{"n_layer": 20, "init": "normal", "final_lr_fraction": 0.0}
Each number is 128 + 32 x the weight over its row's rms, rounded and kept within 0 to 255. Layers, rows and columns count from 0. Numbers have three digits each. The size before them is the row's rms in percent of the matrix's.

# layer 17 MLP down (transposed), 704x256, rms 0.399, rows 126-159, columns 128-191
099:123093205177147102090114126154125155164130156075137136094150160145153189132084073152058113103131155135149144119136139159117118180155153158133104111098125126115091100128131157159144093095123158
108:154120086125159132173128154172165122190115080118103105068103082118132141137147107186160134198149166114137089036154117180153140150142089115137125114096127131147179095107113109116129062129149171
105:190096132127157115146127131165150085098161076057095108152124061157187159111145167116097174107104136130124169123126099171099129131148114167117106072099143137163129049108152102132111136090120103
093:133103121128137093174100096112123067106080116156146132141152141148080152130106157100119123172189071155112156087100088154135174060165129084120095168178135161106171133125160107137135162153184137
091:110167066094145132099144129076117136145116119161116108138196028086167100095125110109132128123131159123190140142173087100138159142188146138113172153154141091076133136179151100155079126098149117
075:171165105140132104097102167094131148116148063136111123109101143173076163099119122110184192098093152131150123143168119135108153085103114105157123138105110058160082099111176140169124108117082143
099:151111139137106156107125138128143117142070199185118096124110178170101126118142139132168163121137130174145090083104091044097088128126207099127134074108085120155147113096157148148126153146104189
102:089158136098100111124154106140101075111140108082120088188114083120084166124040116117136096099178157119158143077186094069103149122125110101092157114098129167154125142111141147100111149178134137
105:134109133149043126132070135148105122125096089105129108130142111194133172142096203162084171097151139121137143155066177160164106087098098106146165134135133106127119112131138155171100113137079146
100:145147097201143153151115148105105074128091125129126074078165131117094119129142094139097086128146101129158099069138129146162073119120105079175156147189089107133105111121147090174141117116085182
096:125087121159122119143067163120093164188127109163164088133075143142088114124171139163154039121131147157145098122135157151109135177091134173142112135113154158125158095099083083126115133126118158
103:133115170127190168144101139167102145104043104112146122145155148139125103168152105121106142091141104138129165116133115194092122183132088113091152175092161133144079108114125104101139137161179129
097:128164140124091149159137193137117090141051093152209079076145154093093175143102108156157111111104156149067139133087128131140189094087043132079180059112152088134126121112144076152131111184152139
101:133107158117153140128133115097095117106138127186120121142097107089103135085149208142152111071183099129150083166140106152130166112171093151095128156126114138102095100115120083087130127096158137
103:138100102105156204207109131163099191119149140147166121161159145212112164107182154176163136121143193115100118086179129129124119130129164146159039113096132097111135172147121166124156123098112084
100:142136136172083112115124156162072126088103114089145123204041178097086124154144134087141104134120102112163179167114093112112080095074137151088112161143110152145166136077066116180128109087176168
100:116174125134132157141159104144159094104104137147174180167166136108053093144130124172102109137142099160098138122136160100086161154090136145128141141159130113111140145118120168159087159165062131
108:118136101116160161117103115135136142090086137113185094127093124115119125080127096139146156112173156173120206078072124093143116156101086094138074135092160174101136139108100122109151086145174184
101:094166167157130123106088083115098115092118112088135135155102159160176103130111114143144137139099102124162075122098194123062080110138158095146134131147117133133150113134124153128054137085179123
097:107130145121135131161171105151148165116103120202147126184104165097159116041149131115137188075124107166157100151138076121135154114104127125133085140108109112146181149096072132116076122138121123
097:108110134155131140111106113147165164198130148154112109179114108057131115102163130087194174113097163211172100181142115147131082110094119141107106122152098153105165101116112103121132093089137119
099:181082153115105128089091111158084078113138114165147060102104170163118137120141149144198143086132152147153167159152107093139127095143158131150183170130140198156145145154108126144103125100090114
102:123173206143159168125108078108144136106147134159211194078077123101136134110164096120134110107161110125110134129167152173092180160150025103161107109088159123129130091134126149086116130087130139
098:114115206105048150171150117125114141175104149162075134199099095101173109149164105166106123169125136111134184113098086076134107139168076124103085109127083076094102164140134098093144047174221136
102:154136133145134139111170120113086135193118129127107120100118158146138163112047121131126157147169090092146125075164143133145135070191127191139123135143142120107120115134151091058116136094098101
102:156144099085145121112159096118104149155164117135169124143101146128139099118118161098058131153134247151133138142144167201061151155147103193040114150118152151185110116131078135151157123143097146
096:152108183118158133121056114123122126160132119125127120150193117165121089156110106144108127155170158074111096107100144146122133146106117094179120209088108140141189129061072173134152137054040074
104:155143099144125158093170099108084123081059099136206047139151079145083132084114166127060073156093151121184050088103217131121121150103099067117126108097129036119131148130129109166139110122146093
099:144103080098173179187131150117078135160133131143119121095169160162142124127079154185071129154094133157108099147107143088117122162110106171116095089106072143131118142169103150180184165163083101
092:100119120091113158134133126124110071141165095092131129089118158105049120154150138167146112172120168117061153132148051138142136077119246140137196139145120137131153124105168121184137136126087096
098:119114102142191086121176099137180145121172049116109138129142118129110135189138147159116075090128147090110093053147158126123144106080094145178189123087156145099122084119135130144154154142123139
101:157137073118157161089125119149156079122140083100116124112137146147097161160102107092147146161155143073145128150116074167144172154112154147208196110065139160135115131148122087087186146165143114
100:128066145161112157155156129063131099107128169132099172102141141111086149137084080162088130135134145176154093040187158198104152112115090114090114168054160135158061114093152018157108143090117115
103:128113131116130054084108129132163164141108160126150062133117119090143117098095123139134148149171108111148107150115129109148182126094109102071147137096121124104147121131114095170116101162193154
# layer 17 MLP gate, 704x256, rms 0.485, rows 127-159, columns 128-191
101:181136103174136110123132147141075120081168095128173145116112108108143075072127093139125091128112123155135061084176124151095132128109040172113146210126111079136119118058137124112091104092079103
101:119121140138181121133189133111141107159120093184113081145117079158133135132114187137117179136104133137088056177107151123127119167156168097061070149143181118156131110128130133180092101066156104
095:131112159083109136109110157171115175158116087184131110140167121149102170121165124073127111151134165133099100196152175147106067161150158142108119115117066159168093150065095133105057079060092210
097:155146141112148143133154165128113161114150123094124151116154053128183095103143090076165164099119144134132125099105086112176147144114143172170191102169060141125117141137107124136083142118166146
109:114126187147179142081180120070099159122085163120099162114131139108087135085140180126101102152147101153129110117093108148079138130081128101142132116160159138098128129111107169142104151112125106
099:152157123082087068158135140175159123146139168072126093110114102187121138209210125114160046081164128120129174116130121112180101123121131124055094166175098133109113155141140105049177151152129122
095:149135145142125041127165140120104129142155103180195093100096111073117111119172070164157083165134153135110095172126159156139144122161091073106195166120102137136144130135091170147174100050138128
103:104083200158137098125166059123177144157153116106167166132106177128073117118102114108131111157070159146142112118136118169157164159111156220167112163145075182144128200089093141150119109146111101
099:099140119135163139149124140103168089122146110102202095108136120078153109127152097112117127168131162112079172157124116087138131135148128097145118138164127118138134150155167130139103096183100138
096:106077145085091100088112111105146117074112123115108162097136130123082118106131133112119145209160184135148139117107096125091114105141138116132068182105124137065094077111144093056102099087180093
106:076158127106139137113090150149182126148050166130150126136127145107117071142182133114119190098122084094159053106152098121130150110188085113172117139139154130050145193126092159145127118121131173
106:087187148144133121115156120117141129091127093105149146108073191103160188106139137104099086153164164088148054084189101126122110087093155112081109105073102116095121124150131120068175112129150099
098:079168116168132099082131121122099152126122103103117117097152132137137164156072105127191124152103092128119084136175102109147181152146116088090113170151176139127172068102135116136100113116154132
099:166106144140126133085110112185196119115108107106149114082108104130166062130069085113127139147078150114063199132120100096153112113112098103112209201064096100117149170103207091162141151090142132
105:097131133125109119148120175107136186173144100142092146113173101108108069141070157104123144117148113117149098142085128164162098102125176086201156132117135143148123126104098090158117113126131180
097:125133085163139092080175103132143114110136164157142065094099112065141112087095111121140082120116068111139139122119171187136105131089164156134128161207127144199143135060182102114091129089090151
096:108126091168147142134116126114120123107086148147169134172084152121156131142145136129158071092145111149117146167109239112095113131135143187085178134076093120044130078107165093100137148193085166
098:178140152155136168184090123186079125190158172153130141115105081114106072157117127166131107124091127106069176177138188080128149132163104100154107171089110158110077108097167136099158119152075130
096:168123136191143193102097102150152104139133220108059151063163126070162097079138142083153115162145123109070115166161078169123118152123114143166079134133175136189142055132151108124149127115126161
099:203114099070089148107109089148128141086058128120154138126162089142110132135102090102135122192139128129098131175150084107157124111159055134151148139148126108044107163122134163107061165156142117
102:207077149176077153160109085135074130117139082111130154134161123202112139167156148203154098151139102114118177124171108119093152155101103144132136093128104197100100159141082130139136136103086101
105:143120110146118095100142061109144182077111121153116112196134122126129089109053149079134151202125147099174111150128132130112116125152137178125064098119091117197086089147088105116141171138206078
096:126125109178130153091116091146150138107158125148127132110237199155165151109128079111165134107098130124133121146165119246102089067100118129119110063137160173121144151147106142175130164097179141
099:175136088171160176127139140090113136198120159102151123129103142139122151140149108180149142117175166096111126101136099127194186139160143112117141172121139152146124120130108151099177214187088178
099:135097052142086122177136081113099155091128181108140213099059137145152069116125099129134146137191143154114116155191143140101132146178115131152181143139099159095106147107123119137103164180196144
105:176096104170142112069183163105127058145108092141079050137108095110109160163137113147132107117149178087176131117122137174163142124111143123121179145101112161131170110113136085113084088130099120
103:141118118166156084124149179143146113097088126101089136100180113077122126129112133134136145127137144100135090098118044138158125142129141134081118127171114173163098130095113101153124131077077144
103:107146128165156144129160125163070083128068112153154128122124176092131125077148154122083175138122127107106148055105125078107188150153162149062060087096076170105105153131123125174094153137074112
106:125147112114121138125141113140174117151115126079201218105135075156170146164131129145181145164144123168161144115139105135094159152145163175159095065088154136109159133088162085131115130113067152
096:104031154113039145103122162145167158139118153140143161118140153132133143102132142126134104149038121167163137149106073161142107137180147079103126115150154141189140101074065118199132102117156084
099:103154139132079122136124096141155157158126130112137185172138197148156142122171155146116169113108146169111133115099141141130110165159132162134129109142093092165127129185135136093128092105122104
097:150094138140097128179133105093111169141129112102172122122094112143125102109101076116073166072136118194088177119131093152167094121110132064149128130129119096071181131179110095089123115078210188
097:097065122138138170098047128159101161113110132126132151148141118192124099190177177130130108129075126111132107157122092157126117172082126090066071072102122185105149100121134035159110088158111139
# layer 17 MLP up, 704x256, rms 0.518, rows 127-159, columns 128-191
105:072115147190127162139144193096164132104136127119148089126085104082121130082192115149121154109159176169217139107062105091117108205117195089095157081100101122147154133120102143120077113120182108
104:124226123111103173129114113096180112149089092088142141123143177116150128155155154120119136115106131155133131170127126119152169099102206127077122137042154176147147168137127149177098090077110113
096:097133121151105131130097135130123104222101129147144125096169118158117115129088112084102169140154105150140112098161190136162117137161098108106152102176143093115178142089151132140115131108163108
088:102114094162126092101155111193148136159068166140128136130176146096131146138107192132172099111114122148099125147157174137174148182117125124145152165102085119162129154196114132073167148138151145
104:117102144141099126129109144136125127132059106198176151130170127154163128145100123161123104110096081115136145103160141100100133113157151133119182124096076096089131135136092113187152084160115141
096:137178152120130111082114109077119139179140118096134139127117111166154144166102186166133169131067105142161175115158076125129092156121150133121144096071119119079163129116121053163081218114142137
098:130123144107110078153131087162139086202112191148096138106135181130105095098134180146169108141153102076129096093158163134114079100121183162123164116149123173156097180102144141116107116130159164
104:125142071132150173115066161119102159125105150104169016161130131147122103143101133162127141131167155063130103107069154148118106134181151194103133127115100158152120123082063120176080121068126161
096:139134148120161126153196119143166112097148115131039110114186147129121129107139115215149201124158125141146154135157167124143118128123136120129174143090100161107084139131112140053156125187112106
095:134080149217203131125106157081136165134117089146082133113166098107185156121113104114098080068159155102125094151193174121099151121084088113117136092072142085112123138166089032196063149196107113
098:166140101107112080113145150164156164117095133160075134116120090090120135132089138174122109039166129122144088126067159130164168120155155122118113129066112096157209100149087075154095126143121099
099:155124147058089158109160158109164120159123134210159182157172117127071074121142129098140125116123134125138156137128178133147166160185109131212132101171114123100142087076097149105115237149142133
099:114121128120092147132128095110141127125172130122105112136147111206081098147135066119146099182142139064105119141102069119138205110125162162121133122160153173101140066157166146173182163200119129
099:084172111112142127108110174154137146116183125165137144110169145201118141115162097143089194116077143144138114096094177121123182114139185089103080100154058119122176083126134120131166166086178159
095:104200124096154116150089105171045118142147081136121103134142151143168109128067053118104165088118155130105139171129155153095121114122093030104123180123062095141131104108138129144071127137181135
097:132114098139151124079119119100081175131208065125154093136105134128150148165118114169138107142095131134142165155076112153161144099112128136125140167061116153139089145096131140124057100150151107
095:140107133085178136165161160126119118148143093098163111169109108135091206112089185118088126148181135135117131171144163137180141101088200112125192126147100171099135075170085098113074143112079128
098:153145096106098097065117129158106142090174174113138130135150081191157145083155177123117144089172079195174097128098075143103149162094116113105164134134136080101157135165168126120092136132167131
094:092174094066134139131180128098141102079082129167190074168095126133082127107083133095121111201210107139108126147081168114130118129111153141149165109114156114125059147131146140111191171134110095
101:163169128112183099141135138131133152138162158067106177186096127140143166147097188132131071100151072132092139124094143094138123113141132169118159039161139129170153153088140117137110102142158159
100:096125147129141144140083249104180148112110101166094140170180163130113122158139143062125118171090104143131177162132114143166117125129040078089125141072130124157066106148095145068136107131186142
097:125057095217143133185143099122132093111128166132153155140105131137076141094117119098163082171142083209101112115126121172193098125137128157134122110130073152162124131079162148085076127101108152
101:094119165138081089110149141081069156096137118126119079110126103147139108174118210149096118152112173105154144142126089133192130116059111112133118152089112127139176080174098161053128100126141118
095:134129096129104211085163143125138103131129120126108130078103089105135077163162119140070122145110104192157100083154104117205129079141167132094180164116117126131104177141118099126095129121132152
099:123142079121145118110193191127157090154109157104098097129148141134112202102148112175115162092176166098130090098112101067156094157157159181137129084122219092063070162132124168112089112079172143
103:140101143166102150064115128134119115119122124130091161141156068133148171089167106157142143104064087159186122107071113111115123140082111138125144107113076095150158143069131120122145106107087111
098:137129104197108117096107189089144143148094113185103126220112126218105125098074155075144080081105105063099115101106181120125090127093116116120077135160174125168092110156137102100134153150098166
100:155157166193121102107115138113063143152080121103130151177104120115113133153138140205219113046119072127139160207155135130145112131137114127153093123172122179116093140118147124078136157122126156
100:130137140153131132080130105124146172139160092110182153124114075161180114078125105087123167085116150117156063085108136095127134136155178132181130117124162172121097130102147134159104152139133208
102:097156084093116165126194183125101092156118184140052130173090092128147120150139120127115138099135122122147183064192172117081136114128109123160067187108124051063175185156152136055127165078171096
104:120134149059123154203081188151144137137151118156158097103129051118100102212114171154123145148147161103181218072081078114084163124154175138096100116180139135174189061094131179150120066167070122
099:088110122111107127098109095144048092129088110170157112152156071117125118111103135129149122123143169084159061122163098125108099100164101115062120120158078112136194080119125156103158107107137122
096:116113089180047119155173066117115082152131132048137160124083163164124096150136060104082116194092121174146106119098129118154109160089088168127134178146145135108122089095082090151115137166113170